{"num_attention_heads": 2, "hidden_act": "gelu", "norm": "layernorm", "qk_norm": false, "tie_word_embeddings": true, "init": "normal", "learning_rate": 0.00695, "beta1": 0.95, "schedule": "wsd", "batch_tokens": 32768}
Each number is 128 + 32 x the weight over its row's rms, rounded and kept within 0 to 255. Layers, rows and columns count from 0. Numbers have three digits each. The size before them is the row's rms in percent of the matrix's.

# layer 5 MLP up, 576x96, rms 0.215, rows 34-101, columns 0-95
104:132147144145100118139114140177101169148118133153167128129113175128168114125065040165085118120161137146123093210163127160159157150128107168099148109183143130121170105153108081163139104161066139164083141108107140092189131060117091099127096175171074161122121167137104147128147192093095094125
096:100128142178104151119142047129117146149108134166064068147099133124149109133186161148173043094087112143164172144145139090127140092100113107165128155098141122123152120066178101115111152165138089147106202102167121143186159129134140120119081100104075182168095142076131123126118115191114133158
093:108145116182126115132162066100131126153163198096150060152159128065131157108143129144097146134126091137103163101146122169125164165104146056164089158104133137128128067107132141124097076100115137141121054103095105138147155117165171118146095086183135152152061108062072180109119117107175150144
116:082166124155131098135096113157119084128122165149142111163170118142090087075152110137072152118161169123123150166108167138157094090120121164119101147177082159070112170160135216103206130142202142076110114154153132132117108126103188138086122149113093107128175093160156103113090073115087144092
097:120124131164132148107127152171075104120080173151139102100120193125093148117117186114127029084088145162152150095142109137080192094081112080100084126108137129178081077082126086141155117110130140147110157115129143125167143163138156116106120136123123121185120172122088118093136127089055099202
084:122100150097171150141143098133136106156084089124106159179129163086110122103153102110090097216154112130132142058145154184158083147124131119106204168134101127175150107101105191120168157133144132089129143099187054149124105094122128091135144124177083154199122175086158103123102144157128152156
113:193110146122091165126138173160130108176106227139119177132116102147123149116249127124150162088139108081118144191089122152088174094080121143108132168154112100117187161143115086100088129101104148167145133101171130113128130158094161140116150160133121124155074183119152123127156126132163093102
091:204160119109082118138133088171133126152150207110133113105127143165091122064098112092117153111122154119059178101137132122124126188170131150073154111183121146161142113143107087104124112129134136125106136135102098066081086125076155119146170154200124157130101205079081165138105123175162134133
100:137121136191146163117159103138133089159064148117062100165105082183141197105152169194147079140061114134179164148156134141076110166056141141171126107123119178154182100067146097128106107155133151099135170081117115113136116157123087140143151106104140161125090131114114113104101138171131110072
105:112128159076114089182137148170118127133183126133130088115098133144131150082178109088186147143128158165136110180139123062121096099089152128146152146108134109147184102088142140136051107037146144096089126146148172162139088117190104153107115100097057141094080092134108169150156140114089084112
121:123158172143087152133092117092123140133120130047114143113104134090129120125121110152121157163146131208164134148152163128147116121158104109181138118128151193127143115174084106104124112184141126140086153060108152091150153078119172158124094085125169123095107097027203073134107134146076086149
108:163145056122064114092111095111067117126132162039096142138115103116088140117150097123155131140166125111183101182145131089188111169122112096138136114142158073183134130183117125155154153129125087091146150117074115091101149104085154145120113173136170135150143182102092078110157169075105188127
100:134183117134131124074126131091089139123149157102116135080162173114108121169139073194110163156152126138183144076135141153162132174064108108107155140088132150101134118117178124163119080134112153119062092137141155094163181136134173079124108186138174054130153106133068069180133175134095121128
091:102238104132171086101142119104125097116121138093092073145164127144136109117106107158144128102129097123122140200148173108172165081176165152160102126169129125130139141079188080148107111094157108147106158142156118131157146146080045131109145128137083123067097182154144151119206121139127164114
116:156152130156083083119108175139081138098154139089133114101120138167196087119064132108159131160118086151110195096175091124153122138108100170148182072164115122112091131176169119170140144130087099142161128144066109111136142101147140088168042092129159141148070134110103188135081143113085096111
108:135127072144117129096040108123149114127090107119074159202119119126147179166198153091094109149112136125148184100123086136136135139145108130104156174081108122160147083163170128182100143111129128055156159105172117097134132082151170125048121124217107125150111120149098115146117126139174160132
107:138084110154151145143146194143166192093109143109131133165132144094090125113091167134119144080161127102112093118136140166146141138097122123056159096149130134100143177155098109170213143137152200141101159126062111187149132100101080090121140178157100129141148134170048141194121120098103122171
094:132156076114064111184120112120132110149118100145100110108138106151121162203143124089162078120075117150138149110158144085131083100130154086158146119132156071146136060158178123175136166144073131181159154125191165140110143132159083184147105102153112180102135117097098123156166177137138083058
107:143109124119129111077151148071124112071115092141135096106147092207159116122166085099167175174137055152127171117121185101152102127192079133187130148135120119121138125108173131102173121060175050113138133167137126134130150158124165086130109130152141082091150099131083149143109104087094082086
086:152100126136129121127149101155102169160103063171126097205080104186131113099020130090134101169139123093129168155142155108140108163101123116177136172145111052136111171080142099132073182150095102097100145146109106137123171102128133053136081155129128143123141084157103164131111140136123123179
141:178113138051149147079086161152094128103140122138051097142121115116202163108110120144077121133082146151144146134189143098133120119137133166064105161089104124112156177127131122115102152154124097132118187073138151125148077174094137157058115087135109091117144167091115180166123113085180150176
109:112124145093063143064160135179053090132127106171110142123128128124105098117129079118087126142038160101127177116180117180121095075155165091132174155077123123144088104140149128106179161104144133069100123134199113114155139106129160166161116184166129156139112121157129156082150134064116123112
104:178112115154108188207115140123192108181147131152139085185156179137120141129142116152094087149151162168098107166057144106166110065106131175077096137132070142138075078070133144126147137146180131149111154113153178119084145189153134135106132132157139181134139117128095133181094146142134149101
092:130051160072102174166141160200143190168104170109116071177164149128157093113150124083190136131112141151110144123111108128145124126111150112120036120114092098127148115101103174129158146141086127146180117124108142112143130145082189204086104176151121099107119113188116111118071140138141113150
100:178109132073143108166060189137155102134120068128174142070058109169052123126139122132126185148104124091155111156150154111116153109149130173162124157134130132109102167120090126124073087120146137157164101121113140156167099118103074196142126171131126114110046159170137100154111183145159091138
104:130149143140145078184133178134181099149102079123159142078159144152106054127091119104158145149116085164120109172173135120225140115155101155152096082147150068134117179135132088110162085184186119143114105095169153114121124125105135124145080132105110069104117182132076107153182091122115127101
102:196114132151092112197076073158116094102137130134127086119117085120162130123147079122143099153149126196151162156143124081137140142134106145096086160107146176112179131092152082085181137138139081097156108142154173088172134146111072200100114167112140119110128117148083095131084126224152113124
105:159062143152127138118139113177131170126164138123178112105150158163158138092057132129171134089112049125129120100158148132116098076116077147143170140160107156153152094130119085112137172157163167110113158168123121143071125034069090129182125144098117213134133094081127151152082113137120110133
086:164141168085103125138141132136121097165207109104145074160144071135176094159139142100119103108130104099144135130126104114055093106168158069148134132159140124107133146145128161151055128158121084160171123185119156149123040126080090139111139119130097093123122097144150181180100217111100166139
100:083142185145115169110122159086134094148121116190066090120125163120122121102151169112115055089116063162173123081163133177138157076085083098099151124094135122134108098153120184157170066127168121155164122086091146153158149118152138074111118176130160153143089120053139099122172127116101125140
095:137129131059126200112105158143117107120088217126111116103087136160093157043149158049118170144134101130135127181125157129110105111072170179140140118137169045144139106138199139152093120159124132162130182108149137132170148125108162149111130102116155088108123194158125151086165113125131138134
084:133095149167143084057148117138093109148095081171131133117099192090102130139123098137086131101153069050064147143112161146058142154111072122149180095176091153128105152117195118121108131152106109147077164117111151065129146139159116109141146117153089148171109179095083153169128139125077136116
109:143081112103155127124132096139121129104169148104132120143156138100080162118097087161140143086131170109159187084153165116079086178053148110211112147110100157149164092051079103123118100073166139081171147191116139134124152110172151147131142099106133154112108056159101151145103114133071105133
088:163177121132130167027107148120118118121164173152136176167185140135134097102123074133193073102127139119154111096151068132170182105090114131138046109147116101137146077140121127139194085125095131156120137145097131158154131112205085130159107152138159119172159121159115078109109107126097094102
109:068173160115057133146135137120130127090135102135122106143117097095133108149139112090107090150168091094122163113144128071092165149123134117140169136156103117092144163137150177160146122122108163118078180096184090157154131062134091157163126075152060103097141221142087130128141148080193099074
098:118065142119130103081122122167168129094105113103089123132185084120120104161163088162145136135081139115105123116071118123079107180147063085144045097128037192136108176117125087111167117121177146199150133141099173081164115096154105129092164100134113094135123148142109164158139107120144143152
115:159068122123125121074072133151140102169148155107121072113127146156111082145140110089123117124075141174159076120128142183169141157134097109156162103083147112173144125153101173155112093122071165120136152155104116072065064065137157085166102137158146125146122110132160094147028129105089108145
114:125127164104107158122121161161142119053111153090110108167133177126117117155159113073149095165113130153076164113112158130147134104138115115191081101103078152063126126135197125103121088122179113177138110148153194112229115139162153139124173139089107157112132164143109081098132174116135164060
097:121156155124120110106145142097124060117203075095124123116125102113150141136099096119069135136139117150154096094135147117112051122151157144077171167136107140129077032135159129176123145168070168140151129106115119109148083145139071161158050109166123095097159114155092170126121150150153074181
077:209174161174147096131141091146141125111086151140111171138115069179156126086115158115052135109192161110128135187151138067119081085181143100147116142129130128116147094118123136098106159140168121184153126054120177161173139197125106142133116082129126075124112126169122129088138126178130123086
125:148064175186063188152142082118107178154158121100114051152131065128131159151134153135131184085125129136181129131079096115142088166116086138169113150179181163180130124160099153103124151037196148132135150133111143137130130108112172122152105082123144120129120168120121149123126111164103093155
081:168134104121088134114120127163141112127130095116120180148149175125153114065091112116080104157113053153127141127107148150144101125125110148158118125106160100186169101179137114086130080149123108197067183087162107083164088086100080077129134181199073147125143125131153137163138101185168164099
112:077138125118093135185140170101121117102134155046120083135119116116123178143112079093160114140190132116190107220127063128120118131181085122101108142199100159118091142118076087130156144039134119129104117121181154160120081138133111116118117132123100121094110158129142080139182099119132139082
092:118122110137134109023127175165109089171091161098082132136116157145124141137118098152096153129105143117126101144151169181102101127105137138200124102137092092132111147129062095095133083140163088111112130139164168136068095226129142145169169137144123119168115149132166092125134188111110089050
099:116129169189132080078165110122131141143087150090148131139139144067093093144194156119102117139121093157167136128181120170084105142158063140100123144195131150117098154138087164146109063123141173108115126041058143144124153190116128109062124135136077127165087092119157162133132132119094106157
107:223080145130111137125099140208153096149172108125140195074088127124088097090058120146135157151144076174130147114151133112165090133121126117105123141121136124141183120072134114121161207147063173087117093099136146152073094120071127144115126163153122142081106119115152116155090166145119095128
085:159106112145128167147109138169163122109164118140109076163120093139102173141133135166085131108098112184135137152152196114118138124144094066112128148166055059092081156092156117052108142161167134138086113132104079144164195181146129126111141154119074158125192110183148131138155098163093101098
091:109143153121124132150126122158119086151139119168183139131164090119120123201096074145098095121152135117121081134125157055129110123103091149214083099189111157095082146137118096150127102095158176116094116113133179123159148140085131222152079115181123134081116143103147084135191115098075135109
078:115144115086090103110129070163135124152134117199093094100130067100131169092147067129114107101093118121151094148194102158095183050179124147125048187163131119138154126132136096082129155124081149087181153106121100086162108146092124121113098110112051088128101146166127125139161141101151132145
117:179086187112116144178114131163112128140176142152097152142124161098127135143119125081133091111131078150109126153137145115141098183116100123089116147128171185132135127053045103109143099143120160137164135081111120113100072103137104192079137074117148064095110107171142116183118169183175175176
106:113141107133172147117130132153113113147131162073124160155100053204121081084147101134143101123123144102111154221097130161208141139135179159078101166145096156138174128098122158108097167146150116124147129143093159104115094171125163056077143186167156165089118162145125186120115124126167140114
091:119131146173117168080107095123123093157145151129068100141137160154124140121128152141121076119049118071119102072130187150173166187107183125144095144093151116137161091178118083133119133145113119156108175126136069183148104102072061116082138159147116139087185188118131079092100138106112130158
104:150123055116158086098080080163099163103128120120187139136130109131152141121155108095176110148103093162133129165118158140126139094106119114154154133127145145169157114136113167099103120104146088157076138114183113200073103132131105169129061088167055177102088106145145152159122178130176210086
093:082112125105086099100134082089059110189158122191140083097136136121164138114159110129137082150176111160168163128163124166111118144178132125114144158166127129117112077111178126092153126073101203081156191099114120141140139073107062093126105124097128161133137179114109134147120080146129138043
097:177113142091158072169147152104110086109127161175117107071119108048107113163106142143106164147132144161146149101159119145127162109146114085122112108148091199170134091164144120173144206116128138051052134115157128134140170106107140174111142037157101113112145097126142154128121123140135168191
095:111126116174122160096118114120099111170189143104137137139184076154109148093196144108127098112156203117055223133151082134081163127141144112164139128119106163112105100097124133086098129123173147110164100117162128113144183114099108159119163131135176175127051138157123143068178117125178151114
099:122174105116107098163182188190157146156142160083111073124186095136119064114131123146124195133126126155147178155139113111138121179142161106150178060091116162120144121125157062131164084064120124130129162107198148112124087102139111084138141084128084143146138125122132092128110093159103124049
097:117153122074113198093142175095106161164115226088067119151141130187126180098187090105135120145177098097086139183109130160164110113185154114136115078133123103087149114133138085110070155130154137192128125143127101110096190112097125084094120153144132169096106129102094128127156135122151093152
097:066094113091131076120138137189128124136125063098173100179104095139083145142140141136080120115120143062111121163188097103048119081112123162166132161195095143128161176100118144158175174122144105102171149103144170095137138166167109152155159122173087140154092094130118152179131094130158159156
109:139128116131112094138221110206188088115120148109098115142175123147142123136139160144122134105061156098179139165142122137123128155187115098139184112112141152075138129187198128156124148146093116161140175105063097037140139099150118162137100110095107186125120150137099122130170109160102082100
114:136139088130104116135129107110161128159156129126113126162119100121069122135063177186128129150091156122168096079140091094122092109083176138139132160149077120147056025109162184103168118115139106102127153102125135120178109123137136118116119182109171125177222146120078167116160151143075134103
089:135156186101119094150139079138125155083107147170104132157075111202151135053159081156106188146127165119167141129156183109120091079120161130103118120123135169080148150109131099154202129127206170114169141158156130132143159130111157189139135120098109101135110052101172108107176121114151110095
100:069143131117106114121078133076160112147137151097157137152079164134169177112112136129120164175153114091168163071141148164160073143177204188155101135102118112136098155125138091100108149131206093105153140077084155148126142070136156117147113128147166059078094126179116107167082151118116144158
111:155087147097105102094182141139095163132192156105151076155179056117106097105186104152124137130114069177127082121126133084161149129149147160125165098149081107155148106147096161097130112108101133153093149143219117076185098176118087166098160125147126148175139095102118118196133115106143110162
105:143148142156108057133157103112134168122192084086117131134071115151109130159124040173085151125091128095149113130101179126173096173192183110082126103146180164102134131101169124156132125142110126156121095145146070059164126076182145102109073129124141102106085086130161160160149124144112128095
100:131112166118130114064116092098190088120143147089195122163144149185077146113100173075068156096150162114153139110096157086120054112093169104163162125143096132139153141143163123173112136151129156115075131136126158101132093180124156097138168089112147086140094049116109086133178120107113149072
100:089160136103094122158113143150163133110097152125121148174191101109154112164143088130154113123124102107135130098105125142092154144103068130128171168146105179091135157177154131103177119087155148141102117090165125111162105082080196104165076144096066182169134206090151087098152100097154117050
119:158128185125098167110092140175081105114185150039123093129118098169193121136143159119116128133146106162161142088162131118171114192133088124133225104104104122139187161161132121072103083153103122157168161108156109075124107091136100121167149102148147154122076130083089147132094102131163118097